{"num_hidden_layers": 13, "attn_scale": 0.125, "init_std_o": 0.0121, "optimizer": "soap_variant", "schedule": "cos", "batch_tokens": 65536, "max_steps": 3464}
Each number is 128 + 24 x the weight over its row's rms, rounded and kept within 0 to 255. Layers, rows and columns count from 0. Numbers have three digits each. The size before them is the row's rms in percent of the matrix's.

# layer 10 attention query, 128x128, rms 0.147, rows 0-63, columns 64-127
103:153156134083140165111098147142095128154112131164121091116132113121114106111121136151085123133118120163118101102148058112127151118134129104083160140147124151136130109119110164133142094115168172
074:091147108115071099158078130130132160119148133141093144136117077094164135141109112159168173139137136147086095131137129136143129131124151100123114138084110110116142130106142096114168127125131168
085:105120161104131145140102095118116134115127157141086125105115106108100132099122126136158134166113111159101141138163112132093136120125190128092128098152117126122166107069122140124163120118139184
074:126135091106132114123088155148127103150127111129100185105108157159178114158126106120132125115134144143140110112103124132158138169118097133141090185129152123118157125127138120096147150176138080
080:136153178125108141103089122121146109124133148127112162083088124121103133088096096121140123184123078139108092135148082117143115125119126108066139157147091136149165107101126154133122109124131173
083:127100093144133102179110158088104106150120118076140157108092161157133142145119110123083169130123155121183098134109151130140145141123105134121097176117099107117090133170099128084095159171166114
070:138107095109147156130129116124127170105167089105159102172133159157125130106131175108118133121080149153124129117195121147139124158121175099140053149124117133081118140155117118131146155133133133
090:110138169113116165089166156152155133112107135138100109140163109083100147126136165126184148161118092139089147146102139130107141124150151156139157111150143094113124140103115097136131098064093130
084:162137113121161126123144129157060156096126078101126087137161116107160093114155132111134112115115166147103147135092114127117145093141131143088142085131131132088150113133128138153139099100123136
089:116134113106141111154101137085199125133152132158147187084109147132127169132125113131108114113150121119149092118127150120124111140112111140134146134126115145178140099143126095102107151142162133
083:123130128146122151134127140126094102145110103106126143087119135101162127166109111112086134108112134141131125091100141112139138065104078146099113140113151095138137125157155105134130077119120135
100:104116126129081116129098116120189092149129138141136119112091117145122158087107155133117137147158112103163107116144125186141135130109125081111129120099141132129073111097126092153138161166118113
104:123129104113119101145120135119186121135173140115135142097141122150122151103084123184085112113116111105137121131161104081120136151111090144138124115127094167152152075146134108087124173126160143
087:133137164158107157121110105187121140168132110159120140166162163118156170149122138125179168185150125150143146144129166154133157124132142148142125142117167087110133204127128115147143124104124115
105:109124119104147107135101100093159104101149116133117141125134138126124130114171130120133138129136112097167109143127165095121113116115111150139136114093161116115152151178107166064082177135163102
107:140119135165104112146165133143123131141121090122084112099120106154158077140147129105127122095124138144127096113133097095128140103168103111094086136108096138127159113135142120155106100110135187
087:142061117164089135133136118146143135132150145131094146152163110169144132102141170123084104088147151109151113136124193171118141114144140133111106090148119145131103132107108108111141128159121090
099:103112159156122108133116103092101122132068137171109120113121140124148160115094119133111117152139144156163104138128138154143166105103113123100180074155110090123137158103145108138116138113119139
084:157148122077078130127128133124143097166107077130096138085119117114141114107086129091163161125121083119110116130119168105124084174078095140156070107116113104130091113150181114117139170151123150
090:149147083109115161161130148124154111116116127127125108187148144083090107170092129110120120115152082147115095098130100143140140142112136116113150105068114153117139125106148123127121166041075132
088:145158121169129139112112102164152113123083075123143127173163085107135123096119157086135132161179123105110123138092142144150143124127122140134089155114155160169099167123152122125154144135106071
091:129119148142119113145121105096100154111160144109157123117160136105096138148150131116110137166139133129122101146158111093121166068144066154159134115114125159138143156110118098136097114139143127
095:116149104110118152114176151122087088102160085126144140123085107135119088113140097117080147131142092115127139116084131130125141106118144158151115097135163141105152143099109177110130093122146123
097:142123075145155137108147148121125134097086083128108122124160160148155118068131107118124104151121110113144125121112071115160134139134101120130133110120109136120136099148121131147121102128099132
087:091119123133122127122138089130118119123128096128113104128097130100107118092140139108151076121127168139110176148131147126142144162096142122162147151142095092122131105134175126106113095074123144
093:153161098132137140163155130136103158177110134152155130128146059108151148089105137125132089162143164156151085134138106144146137156127125140135149110103106180151125127108114116128108128142167169
090:163134168130157155140099097098135133142139149159103154134148158142136129111137124161115087118111165132143126155096146159124100130130141149088129144120124109144182114118104115118122141129192137
093:128105184153094145160123109117124160118115152129138141083139144123115130097079153158117112126124120172101166096105124086124125164107130125129111111109119112134137119107143103143142153173100122
102:130117110130115122171136139110132125130136107102138127119133124151118124119160088108130155131085129115099106127119146132086163166120129131112086133113140134174132069113132147100128093103154155
095:115093138122126091121117104134154100116117133153153085139118145128103135136115134079158142155114120099074110126118191160167149158155109131123150122157146135104117112143137159163158167099119145
089:164123131125179130081087158138118136097140138136138109144101150079127136102132104135133160185137141133107099193120162101133127181108165157096079164154135112152122155172102144124097182141139107
092:119090122126138136136062145192133119166134107138131117137166119110109144131109105110066083122115113114150131114132136109169126113127135131128126139144106117084144147138155145131149115152092140
083:123140131122141105139143101104184112095127127108174094131121134131139137079108077139109136121130121165108144123133139108094117140148143106117124117093142133139123121170157105131121143125112086
095:125161148114148157123094110148156116120155140155136157116141141166149156129119169130160129113109092092125170099186108136132142123123130107131103129127123160149132076148135166126120124105181118
092:107112139129149181115120157116080141119125089162108088171129074124124151089103114085156120121144169126161073118133152140103150104086149119105140123151133117114202119135143162143096165129135163
091:061089122140097110120119147136095064156078112142156119089164103158150107149149137165072156124105090089130114140122141120131118167178127147149126136080147114147151152131141119103133125129145088
098:087132152102124131108141119188181117093144142147134150079111071118086117149170140173131106152148147131138132139165138090105133112116117111134134125146121136161116095147113141128164120105128125
089:103103103142099134146147091164105098119111147117144131115105151118138132122110112149109117126158119136114135105160111174100147095066124087139123213117106111131114119121138139172119113142089139
107:115164093131146117152117169129175138123128138119131105164114154154126167138168106137139159112094144105128132111113158129146123093137142150137137129112165137125141176155123092095122178157085142
097:128119106160169131129139110150072095115115116114110152095121122110114155168174121116145120153135108144099118158121143137150145118110123129110126113160136144125116131182120119077093090133104152
099:102092120156123100137150159125118143137130124150143082178132124120129115116140118113147110101078123153103123141130090153133118143126149123142140143126072119123074155118107126148171163118097118
087:110152110106125110122149132162126114131157125128157132133139156092147138105181114118154183161172090119139133107137142119144124156062143113136139138118112129116117076133146163122144173153149136
086:113135153130149133155147156147140139155104176128127140105152139130127164105102157104142135167130091139121145169139128117109120170115072133096124116154166121139128117113131098148136149108144045
107:143064145155153094133126110115112134174118123140097107123141120090120131135124058108100130135134108119174147161118148121164111135161079137127117160153156129116158179147145179131146163129103075
100:131144129131125143153131099128129121150136131146106132199162132168116148115115165116134116127115129175129124100101111106085158149139121142095143167125118114160116058141088127094139138116158134
097:131096100150098120088155158112155103119135120125131105100112082089081145129101190114139115127097091111107099095131088099167141137132149128140124104132111165133106115112100122106103117175120100
084:131152131116127134062152112165146097132117140087158161135147154136153112147159127101169076151113135101139106108169155120109111095078103138132084120103101134132102118142101146107158152109103164
093:142130161149122121105131095108132086112122146136170088137105149109128163131140143207118149138119117131159154156084112108143124146106124132144099112156131131096160153169129126081110118120144110
089:077125142142170125213126123154149120130171132138151156110095130149112102101142148122146141115152142147162106126098125112127110190113162155124100158127153174116103130122118135125123126107162110
092:138145134122109140142124108162107094147106157173124103155098100171099165115114138096085133151165142109125137152101075108131116144138118138080114129136143143099085126129136085123111144123120152
093:125120136113094102136101112121124180127148086150137125161117192164104109115135132151137133098149148121150118115168135129112129147138120109104095119132130157091160151120153135097049130130163106
098:139155148093133154126159123121155120080097140129164130115147159135148101120138133099083124096101122163125171127135156162115119109162179104097154162156133149101126122125084102149123148072114146
091:115142175113129114103104146126148107147090124111141139160160125103101107082144100144154131105117093143142124119124087170115076133128164112133120140131176179096165132139159162113178141148152132
093:113142123147135128115113134112118181123137098111139178144146137099117134108148068148174128134141098084109139130128142117102080184112109163131116170130157143134135095098100128109143139132131139
093:132093098123120133142149088116124100151111128122176145131125096121117147147104094106141111129128096135091123137142138136099115134139164142174129162137105091151139072122122122088112127110141136
094:140144131163106092157113115095182095106096148129114127133108115144156141125117107136180178173114067099145119147107183129133104115114116103123125138134107127127168133106102147102077116146103147
094:116182106155094181114144140110115157103085124121128132154113124120099127104149159139177136110124058129129095113136092107145125105135131136126150116140102136132103061117130068107109079109117154
093:143182123112084109137127137123132144170151090134130166114139111143148145099091127139115120123131174129126085139158106104103123141145113121164134125176117136147153115085106134136135099120129160
093:160136141174135127115123116135120121164126130152141116133137120141135122124107131147094138167153178111183143161119119124127106151168127131104145117105139148128166183147111111160125131148075134
097:138135109123167112122123128115083117093144136131110126076149169145080065123107151156117152151126115108098129140108112098134117105097114121161083125093141153135159150136129175097117106125108161
089:140132125098114137128149149124112128160159138128109138114157154111119134098151124144125109143141167190117158149104174133153171140101130150140154137144098175190136163128141129121085171126124084
089:141154147114077123139147143090103098105135132114100166124130095126149097150127131140157159162119130125140117140162083118125144131140108123129070137121141151138141121140117137140177107116113110
106:124090117172117116120135130132108121137108107113139180139118134145158138158122128080114118125112166184118132118152155153129104136096187141107130127180141141132157113124148135127136115125171101
101:099116095133113138109098149131065117090137135165145119120151108138121118136144149129146114115156137145122145099139158147088121153116171164131135110136130127130083081098129160074137102119145130
# layer 10 attention key, 128x128, rms 0.15, rows 0-63, columns 64-127
064:099166127144147150122084097161156142147104107132148088168120088147180102110125122159156178125123120136109140094190150090083117117122169122145169138121102142113147137100100085113107132153125152
086:103135163158151124118100143147136109093116131101092123122126099116141159126112101090134126090092117150129144115131123119086152124104170156121145119157091110133131099114145153138168151100115114
078:105150153141172130137113080162180093137125131136130103136113162150159153137103128147160157108106134120134114143162121114126160101159129148166161087127103141146166112138118094102097143141134144
064:144144095118120151120190123135115142130134132130107092071103111085111121101173132145113142120162124097159090130138154099176097116131102105126154108097163113112103142147091110111098113156147147
066:088106157138133138165134120146072167110141139104143132111163117104113137139136152110117121163156126138171086101162152122136127148150147108141139132091161111147130130117153104089107180136108120
072:169134114104118143100156141109096137125128112132110109095123138136115120084160133116106116143161115119134128119121136139167108148122099096105123121115202169127101158166127071105096138144120124
081:102101093104107151129088137121155120167107103150134136167160082147115128135116133156125139092177105148140178131135140133088107126155139132116142094146123134124132131094121151129147117124118104
085:060152145152145105131084132164132155124124127148119156153140126144167149142076109111120121131138123135128121164185132118094128129111134125128155144154058119121114110118127135153139135120160142
083:124119084082166120161145113152199109160176151109136106121133135162126131153152129148165160113139123132130113115151123119102139119167136132161071138136128129147150097149132118117136104170158151
092:097125135125122124149189123130078122131136153091109116117093133099107088093143155077153118187136112134135089109128136137140112140134129115114139147110147110104077118151155093128083125163103134
098:121102130093110130122127142067136155098177140133119170097133103110093116132138133125142088159117153130089098120121151150154164192093134124179105179130159154136149121123135107141130150127121095
098:113128116101139116162131130139138132126139174107132142080115122108122094147124080127136141170111123128112097123125139085181123125142091135121070153079138122134158110122168033109128153174095151
099:083177142133123150144129143129130110064137141124136137137139097142145140150091142181136121098132147175106156149140120123108158141141144119147190129095087115138126165085100134142133113115101105
114:131124139146112120100116122161132092114094139127125141118140104122181163126117107114139134095097150141142178181118131097142130094148114143106159095143131117124163201120127145122144128106142130
110:159143134111167141103121172157104150153155117162148118166161151151131130107135140106094139132121158126156141166139107128106159125098087115155085131151134150090141093162124152137116146133177154
090:105121110181103176083079138157145125139110128184084128169139169124149137111138148105129102120119106099156137137130127125092114123121119133127112100128088093134142168103148118141128144085102117
094:115153114122150128144080132150138110103173098109150116126152156146082164171153155123149109130067127166098153074111098128124113089162118115124080172118167078120130107158107148130095123132143106
093:084156144110107170122098095109142158111091099142130092118126160119145097113141140139138106131138129133112117083178124143096161111108143116108144104126105134129151131160129096140079148161124126
087:121098121106130122137161138157110160122112113113170108142139134086107136117120132160153130090146096189078110151165116124126120138130130132120141135117070075076132111138159165116147092139121116
100:080158086148125090116124130123162099127128168117161118124074104139186101086133087118169119099131149116080165091100165087124136140120136158134098152155140148117125152105107120186117118144115136
097:107144127161133081125130127097145163138143120182136157073129182124161162132129177088167127129109125127128155114130145174117101182120192154132131085124171130137123125152112133131108142155164137
094:136173104114159148098103093165119136155132149096094083101114139142100091099143158135091132143156145123165101135108162116225100152107105150143136110134150124094105169119152081171129108113139156
095:142097094123117176130143140115139142174203134112143108095142126159119106105116116112142114062129099153151105129112105133125150107111122135130089117143120122128145153110130142094129123092166113
096:125138145137112138126127140152112084151124153106154163131120135134147128143112085140129125090139108093119169147143083089150137174147095149116124109144129133136196092125116107115123121110114142
091:121123140089136138137071087158129093153121132163120114118144134128160110138142079121163135113115133137075082131141118127091116173109114177144154140159087125135123091089087119124113152096114125
098:143162149119123101107151145147116159147113144142134129138151176051155106110158122058126120154101061156148110145129148150133121149146150111116144122141146074130118166134111135082139150164130138
097:120124128092156144110123129117144157144071156133111129131124153145151124099136122123099127135116119085158126106139120108137129180170116126121099166141132085165143125186126113145114145094160118
094:112123122144172150157145119156156080152146142074140099113088181113112109160130089111104143120100094116119146120137132139135131133160128125127149123121083122076149122122131092152164129150125111
097:094120129139138104159142070189169115125139181101103148149131102149151134121134091160173120118110118110100109145107165158099105138133112119137104112130134127142166108105130130100167106126110147
090:107135148156141158126110107107132116104120106106159134114120140127121121103156150119127055124133117121097101117150136120116122154120106151148089159122146136119113118128115104114165161139145166
094:131128144138128135095153129081101139105129133153107150162151112161181110116124182096099108113132154123118128114194144146142126152141174151098097093156144119137119146133095113111130128140109124
097:133129140111070113151119130104136138140133150095144119090106137120112122139138138149118135122158107094119146083126100101147096130151115153144087166126085122119088130127129133147080103130113142
080:132084109173122083130126113100112122149141089138109117159135118123103117136138065157131090073160157110116122113122089184147113118150122145120125114128082131124142155141077112149105082154127104
096:117141142143117138138071110121086122116131127134111090106116113110130154106137129139138140119156096098126142146117140150113124127155148098177167150079171097174160103123129123071143114142128145
099:105112166109149139124141178131113137121116110213143110123132146142175134088155134133135146129142122155121178143127132127101087110116124143091171118159145118111186127103105098139115153141123138
098:138113145162103080115104141128138200137153141085134102143132152115086141146114117141180096112103155142158154139111122138144143132106098155146145146168125159123112089133170181129161180151150121
101:140128131149123097124129090122165120129139160173111135110137137129087103179140105136145112119118150122120151180142137127137129107114123080099094153130155071136133145104147133129099147141106084
094:115140132128135133118100102130108102149117113161121127123083132137135080160151144162132180080121108156140083125169143147104131118115099221170145120158132146127150111146188134116142122114129158
106:127146168169150140115177158104094145100162144140128112132147096159148127120168144145115134144113159128149105105157141143134130132058124148154106141103166154117102129128121165132128126122100132
102:158136118105159140151170141142129124138124091105090145164130163154167137186118144146144150122103152153094132143113146118136137137105103133130114098121162120146065116093141153135113073117194148
092:145134138127114118147084143129147127109107148094094153144110123137124105126135161166139085139098100173113092094078129156119164157105118103116129146138115148105155151114147094160158155126106086
095:136137138159141160101129136144126112148170145113082141150144072118139131112177129117154181082083129102111102102160146141123112121116136109110144127146114118117147139140132155116177143102124133
091:160130075121086106115138151166165170093131143059115119119124139076114078128124150130147136174129166124129112138117076160088126117142108113182130151120143107123089152149097117117129149123124113
104:127129114128113160132180165118130138125143140124138179126136162182151131107124143138093109109155139108103134081120136136103148122106117109144143120120080190089093101134121147127148130138159106
099:113101126137126092104130117162156117139112178123107100157111118109095115149131091106141111119116129110118115113111139146087106135158150137097165173115144132144088139161159117182100130168101145
095:116148141131158120110123073116103157107103144157088129193133133106085124130120103131162096157136068154158159127056092094153189139160119146126109136105147119140117106133092116122135116146147156
089:144079146105126113113128141136129161096125104140107153131145089116155171148119111094143089126128171165068109123150144117142137124145133131163077130146163089134084128148182064109156105066132155
094:156127109101112156116111139125162133160118173133159139161097144136111133107158125134105141108112113100086098131129125140188169108112127129152175111074118132117097142166075118127109099132104131
092:155133122116147101152079126141082134134155112152143150123140109141125107108179096091111107110106125138148072145047130147111134155126132109138143128105100100134119115135146123109173136139144104
099:137120134118118133135079136155160115138178121116156132118091101143140102119132135129160098160111094112100138102126092098137107170133140125120131158071126155107135141094124127143113174176125150
094:141153105111176131137116160152123136080150138144163155122130103126141129127157131079105125107165106131176146105132110150144084123143146120157162129165111169157167116115135166189079139115139131
103:065112114104102132131103146125144069126145136111092134129124143131186137146167126143128128120124124130150137123132125140121140159117102154141170182128192140137149104118117116119099113117096136
097:118109128160154123107150198123104117156128111131153159130124136137115104086125112119135094154122114119123167109120148135109137127154201139110125130164148155116154131129105205145152118082111117
090:113100120140147106124113127130094161111158172141128129142156108183095148117118142060115146160137193111146132134107148172101148174124136125140151106128143115142122093135139144101146147115104120
097:121094115196190147125144084150141067156096142077129173117125113142140084168146119109151126102124114133127156145145128188137159119135094142125118141145151110140151078135119160143142119157138116
095:181163151169153145126096125112124160133109142158117063141139128121161149148119125150097128160104148086094129159125119131135200136084182166099129130067128117136097125118168142124111095136087121
102:154102174134144162162134136149111149095114146138140110138119100115133112150141122129176129168126145123129162172125107096111163107098147102183172138143106069198145110103090125150122117147079141
091:108161091115129124148113146115163076174099151126157120117130072104148113141111112142138105136188131147172120128131135107108107138142147123121108100138112132126174159133121079106149127137117129
092:187135107131106186106127149118135139130141121081130150099160118121132151123168135112126104144113123108144146123114151103100158137141140168089136144171123133136115158158146104124115193123110111
100:121113109099101099150112127087129171136110129160146112142127130184147174147131099146138129101116098141162103161142124149163150094141126116114097117114086135155094099116154142146161127092137126
089:127106117105147113072084145153169125148150133159150150135153135101090109155132124137094146105150115133142087108177134110114108182168119108128118147151144128127110137126139098116139126132144096
094:125089108120094138150139149127082121138113130138132079137177124103130185117075134137139171136106097129152187136106139147100160102114170111138118145128096094149134104128169094126159117122162158
107:107114148126147120162113128104137101146136150102105135119160106117132112081128104130115147102150158144107153161113133116107096129108141122104068156146153133128168127125112176108146133151175137
104:141103127091119116137067117134127097089140116138140097185139133117117091113116095121162163112104136091149178142130169116136153120098116142129132057125137122119147146120120131081115157149111112
# layer 10 attention value, 128x128, rms 0.186, rows 0-42, columns 64-127
106:139142079131148113156123158124141097106084144148178153143145104102152146132133179134145143153086159103165120136151157097120120185102096102140132140172125147104143121125123146116134123119131153
097:142071133116192124138136119123143174137112103096136159124131153136128110130110173097174074161165134109189135145108123105141105128141140105101128123123116197128152144115126111089109119114161122
108:083153121098157153103140132130134165164085154144107122089146150135105142141101135143102139119153128107109165145097138180166170132134131182093109150104120136123100140115135093130119126140132127
113:080123088137126132109092115143136130116138136115090123103090171148096129155131137111138160120127110155101157176135116126137092148062141133154163119128127125108116158073143131169138166105149158
086:130124152105166112133139099094161131136125090118161126132112112119161121142142138142118115155114145111104090146117121148089099134148133176088109174136153100162150150138138133104140148108129120
097:124108159102094153145155109119106141086128126085149182145137122126139111114116122118147148168157128124108094118120099111125138121096111150131105134115148132141194149092175153101141121103109133
098:148115077142076132158126063152147111081137149117104132115142091105137114137123112159144115117146109161140108168148131132122148110097145099108097147148125116118111155100080128124134169108129111
112:111116145125115155171111130118138081154141087114115083109177104147129146164130109089144111112123137143125153129100111137131128073093127177111085149098110162125152100120143103161109092154083162
104:132128174192151098104146179158143140144093090143123126129088105144095119144154155094106115080102134141136150122172135102158137105115119127121132136120130131138110151133138140143119140153099091
103:124194143097124141174155120125127092152117103137138117128134142094152152134125087139106097140145135110108137087127139139138132121074133170105127156117126148159149133135149161109111118145077135
105:127118089144177128137147135157136101149159094118134081143168101110102113089113120140125134145123114126196125133094118126126154114129142084111123119132145092144145137120130140153128131113087132
099:159134162148098143121128158125140130066122113113151094109161135106132099139148098139122119114094080148151098122099196099101120181099135108168169103125112142160110117177152130103094107115141084
096:093151134121136107178130128153115065129096121115146130106179163137141171138100113129131123133102151121132137086151103096163127090127157107143128147109088132127148128108121160119100141105127160
100:080138146097146127085163089141115134132144152138134137175091108133093107148116140139110122118123099102136130108156134118156117112097104184144134104117139114090126119143162137152123126151168107
100:137139137163096129117132144163118107148147125137123094136190100140145137146130131111180151076143130110122099115142094076088123150121121119084135133124129106128151128095150148140092103136108115
121:174098151155117115120140151153150121179112137132137151115154142131140104149184116139134136119130131150142151102127081125153118154148125184147122122159095137139152102150111163107101169139094109
098:136117140123112160134163110117144129132147110100135159116160096122165125079106114121090088118093156119106106120140131176129151115143096127134127132136113143098141119105113108177109115081112131
113:140137139118142115120163155070118102146153111177105159141104086118128127093120154106089137089135101099114178140154156125140153103133141126142134137161108133182030126120126156137160114110124112
099:125162152163101121128143152117126143121111140080149107126141111160130157117127097134136099091096136128180118100113143078127174108078110135093141101121111169153148128088140134145108096095118153
108:131131157116134112136146151147116152087103115150099176134132159170132110136118161118127143095138133155099120112173107121131106119133124179147143113125107121095126130122134135104167088119146116
116:175127135152098116076117131108095142152147154157124122132108080117111136153161090112113162110152148123107104109153132091144187118144122159135132143050150119145099138142111140120133184167145112
099:141088148111129145166119112127143112073140143116125081159126149136140083103145108157119151104160124143097119114094117097093131138152166123154143126137086148096134130189123123138135099145132109
112:108110165115142121129151119091124159125111136137168128109132169135142167107093129129123142130119165148131107128128160141142036135108089143117115131086170106137111132158086125115145108098100133
102:173077147123088104139105148147123107088133146162124116144149170118105093123116148154157137104107090149112089110129125162114108163188116132098143101096115136120138141117133118122087086126122091
100:150141108110122108109121172142084120113118170108155095096128142174157117144136133132110084129154104094130090095129139134118138106113113151142162111158135125125129108128138098149166136107130144
097:150129115104162174169113125150173131122119133141115138156134131150122119139103161129130125132122140114110089175150157137111098136125128095109129122114106160099127134164177122096176104130104145
100:142075139142137100147118152150119136130154085126116146124147100145148114099136140180171151123063119120102129107103136119159101135141103103124082129105072154126097099148126147152126131129105116
085:119149170133132157107141063115152096128138125130140115118117087108109110129127135110169132086143114141141123120094118130135147111139125139152141129096108107133166119155102175119140144162118120
098:135136136174112155106172128138111106116145140119118108136114101104141139135117112151071102106130113150110147129108074142078099113151115134164141110151124128119120112134088126092161124114124042
106:065115133085115144150117102123140108161116116139107114142087180109108104098110155139103141127110123136151174177127127145139159104144176120131138148134101135126088156108100145106138118088103094
096:122131158133157118140103156148139153139145105094124119131128134166113146127102123160083104153109111148102083165130150109111122130149172069093138120111073156109151116102132118108096118135169112
115:149131132090105134137151102139145107153130108160177140107143143160128135091148134166156135129121160157157163114137179136175089120160127167103119114106078157145108116147136098130122107120126118
108:137162084090115084106124091139130129107127109152108140115119125112101136107131200092158158166136154149154124126173119117138110117093126142150134140124142150115135121147093120106166120149115141
096:115094059062128126113107086118124123137132113083161133117167130136150163160122093105132122154112136129110155117104099108151115108093152133135140144089139127114147124095119103143138106120118183
090:160135118143115124123142109130145143114132104140112090143159124114146152119155127143113114093076104139145146147093125124103128112109111145137116189145108150104144107124094113184139141123155124
098:145161134098153111083109107135113146114158145139134162166098091102133138102135125062128174162095151110149132100114142110154113144099106169098156131134116148127159121099143105116161132116115132
111:146176107112120148212138127115163108128111114117102091111139129110168121100110102109117119131143141105080175120108143106097143159147125117179096107165121090148114129123111100109135115147101130
100:113128117153102110110136110131145142157129120149110129157144124148116114137120164073119126100135145128130100118159107111110134175126101155136148143123154130087111134109114119152146128081117138
109:103089132154133137117112150094124156132160148154110142161112126110150132117123156157113143148127113156110171144173183124113110107190129117103113153157095117110083131114118139164146159139134126
095:165119085152131138127133122105143149105101107161130149161111157129122128207149132140094159114162127149126135112189112128149145089111165133113129132150118139110146099129122166118123155145150096
093:128102149116124143100130164154105118096146101138099115171083110122133103129127160107138142182172133131090109103138164095119117152145063116128143118089104157114157135118153126123150159091140093
107:164126082101138138118136086094105111135156167138143113171138119163161118144123148126159144146105154148140106124130104114136107111128093152144118190117157187131157139131150140057155143107143112
113:107115084115109123127140128126145121118109176088087142113156112125135131133136135142179132126138094117119177128116127118140065160104083160114103130158124137113185106141100157144135104152122160
# layer 10 attention output (transposed), 128x128, rms 0.166, rows 0-42, columns 64-127
105:087158116118088177072131100104151147134132170093128117136155102139131113158126120129136182120146122148145156125166140108115119168131096119130117107145106115154166077122147142115118127106158159
107:145126164121110161125111085124094146121102151112128096146133128136167100170090179175122165117115092146123136126103101102143165135122098127134117093088115125139112079111140100107121114143082083
113:159118135119113139111145143101119147141142100145143089114097128162115169125102172088158063138121105115127101168128152122143143105153100147123058128146129128157124078115122130122131112109132137
118:126154082084154104119101139134128083178139130134134128142135132126129105116088154099143143125135159105126137155123149115150105147081133143157168121121144122146127181120137127187144125120096169
097:124125167110147171162134119118108130115154139035156159141129108128134131104140145155142117136125150133120139099156196119135144156159140154125131180114123132095112134136121134083146100112128158
104:145140090161136133116125124155134161122171134124178106114089146136116103142127125128119111121149124154121130088146102119075155119102139122145126119131109150167119123106114119090084114177097136
109:115084102141105073142129136117173145113184104109110126111114155096111132126158102077122110144125139170135136142128101154117135143133160137120119126099167111127120168129165119133173145102125092
116:115136141101104108095132115132134107182118103138137140141159078148139157130142113074123134122094092131108152129132128135138121084116147156104087189131105166129124154106125109103143154112133141
108:176099169109121155125092158143098106158134112110124158116097101121126121128138116124149120150122143169184101102160135121161170097141101150108103158148144107119109112144119143193156128120088096
105:172161134157145134150136125153111114137104161124159133137131158156182103146128132107112101113099131118142104115159133111120083102127144163072099133095132143115156168136128146086104087138103188
106:135114136145137120134124092089082125156135137114121134129152161101111118158140109124111191104137135154168161138122140160111097156152157139080106127128110144112124168159120155110157124113132097
102:092132156136115143124100154143129129149110150091133123183127111139166140107101077190147128163137156158167139121094106149146098138121123111161138175122093154098133138141122112143122082091098158
102:150141113094114100118186115096136146136137177104096120131136149159167142132175098114094116127110104158122118132122137133150098075126096130139104127106125104104130139181100144176127121131114153
106:132138068086150122127105134156123107137142153146138169131111100120139154112145120135120121130129118133126072119108131104117132126140113133083127136102162134127141039126124150138135146165169143
108:110114138133100117120075154154153180103086093140112152154202111123135116139131109129119128134147140129149131099141094132097115165153157130129169119090110176166111130099162120120124154143120146
123:161123145137112119115126136114158153084088149174123129191162113125139097139138108095099073111087130107137120127139127114112113128141119139096163123137162158116133082145112178126113135108117167
112:160113124083167118138155129135137115089119119112153106106129130132152159123118142098101100099152168105116135146135142096103137113146083105148093177149121157110166146126105116068127142110099080
116:154109135119125137085133157127127134155140113159133104116094150101107135119122118153148167206151169139116128118138114136131137162141090136118103123158094124112155102135125125151114135102120145
101:108162154122123157128114116161152133158098082126113125121181064133109115126116077107099157104110139140137132144128095109147103131124134126105099160115135129113159129096105138150131097133165146
106:147094138103123077138207103145164156126117072104125152110096130153091131138129134124139131121145130150082118076126130154092147118106101157173167135151115101121091075107155117129131109187152133
123:135129131150096135123107114145163114125189174141128120123112126113103121153190120125140123167143142070157120111121127066126157101176169137119100091071114127083120120089122149165119143140101111
104:099121191108125096150064165124109103201127164100146139146112108086150111105115126140083140102129143149123081109102121139090120160108127134163157130102128101079108132121140134158143122118128118
117:159081174121135159141151132163146150125127132132138154070137087145123140153138146158157148160101132149118118131115150134095109089137133125107137147160149116132144191112167085118174096141084169
106:103078152117134135125149170108103114082128130128128158157124110108105161097089120098102126134154105172144119090071140156123141161138140076117144134124149104134107200135126114139106182149129108
110:106138136133167088159157139135087135132094130127160145118130124108133132142119110146166095144159153143128125129145162122120116122044139128161122121113139101130110025123147124140136164119111142
104:150107131053164148108087134098117104112154143083110114164127112141131130161137148153162140097105100151099108102168168165090146150122153129132139167146118109122132164122146151097122135110139105
105:140078188152143115143135116125163133142148127144092142109122118159168125098158144074118124095121096136153160122113120129123150134172107079114119157144087115148132100134131132111152125101148171
097:130123116055098152130138144153127108126169106140142158172099103151125119131160126121105114168118136124145134132119099128140147129119112137143130156078126111121127094127174148088103113124094101
111:120081101152151143120168142138141111122150144123179135138112108126159133076117101144111123134118134157126087130165139160092127135154135155180147123140144175112138122137106123135156153125143074
111:147118092136102129105121109102097146181104092137112128086091156128146138092068126145139148114133145124126115136099136153136113127139100148124103077127169135093184172097100149125116094119128115
103:124128189098182139159086162120149085105093093090112125152141078156101128107122125160131106143142117131149116107131093130167193135116163112101162133147132138110117153148134155119135128127141130
113:118133157131114151075143180120104131147121089128091156124151135133165121078121167167120150097116120065148152130121140105132098141151092145127113160167146091149125144117133059120150112144136149
110:173135184106097103144102100114129145141158140144101120105156141131125131148156145093144186144119140145114121116181137111113107086107087128126167107135119075126153122130124118126124150106117069
099:109081128113089119147101143148132128114120156151126132113102143132122135133106177113127175125113126109085179134121101126091097093097132131168116100080133140150134086107114115116153129080102169
097:184125095117132112101146113167163134163107135145151127122145102109129119087169098112116106113139140163133140160170127120110097171148118136088126135166149182110106101154110111152117118080125161
101:146156141097101144084082111135170140144125095088155171155151155123134088129158122118127164139113119082092137142108112082140143134067125107139120092123089167161175109152119131076134121117138134
116:139119117128150076106126120108102152145144124075163110138158183104127138102120135142155104094132152128136151139153123111087117147127137162182098136130114160092144128105134109127109126111144131
102:122114137144130119117100193152138150126172132153121138123136102088120119174169123123128149116117164158142140127157107159100130138114111145123158074119117133131110147126135132158130157125148141
111:139108129091105113106117136071152082135131115135151118102136103121129124122138153134152131116141129106117119131121104130188138180180127104146124108184126121138132144163138129126139119132182124
101:151127081139125142088115138103100159099151137121110118133118124109135127143174096103133111099150123173138114130116110122117116081148137155167148108145138136123083092136160147157073078127141117
096:144147126125116126126098139148134105156167123127122139172123131136130097112116138134141136114155132118124072102133126117151149198116135148160132087072081093157097113103116169120116167145119120
106:142132135151184182108156134096132134159135147122161116121122140103136067142143093144173136146112091144068138131133179103080137136116105146152123119088105130175150168127141106128092148132130151
116:113098132121127120119126143110136112140126135145166122133170106161157138158093126117133069111110135142106130153174115132120105159117120110137131109072106089180121109136128128123164105068148181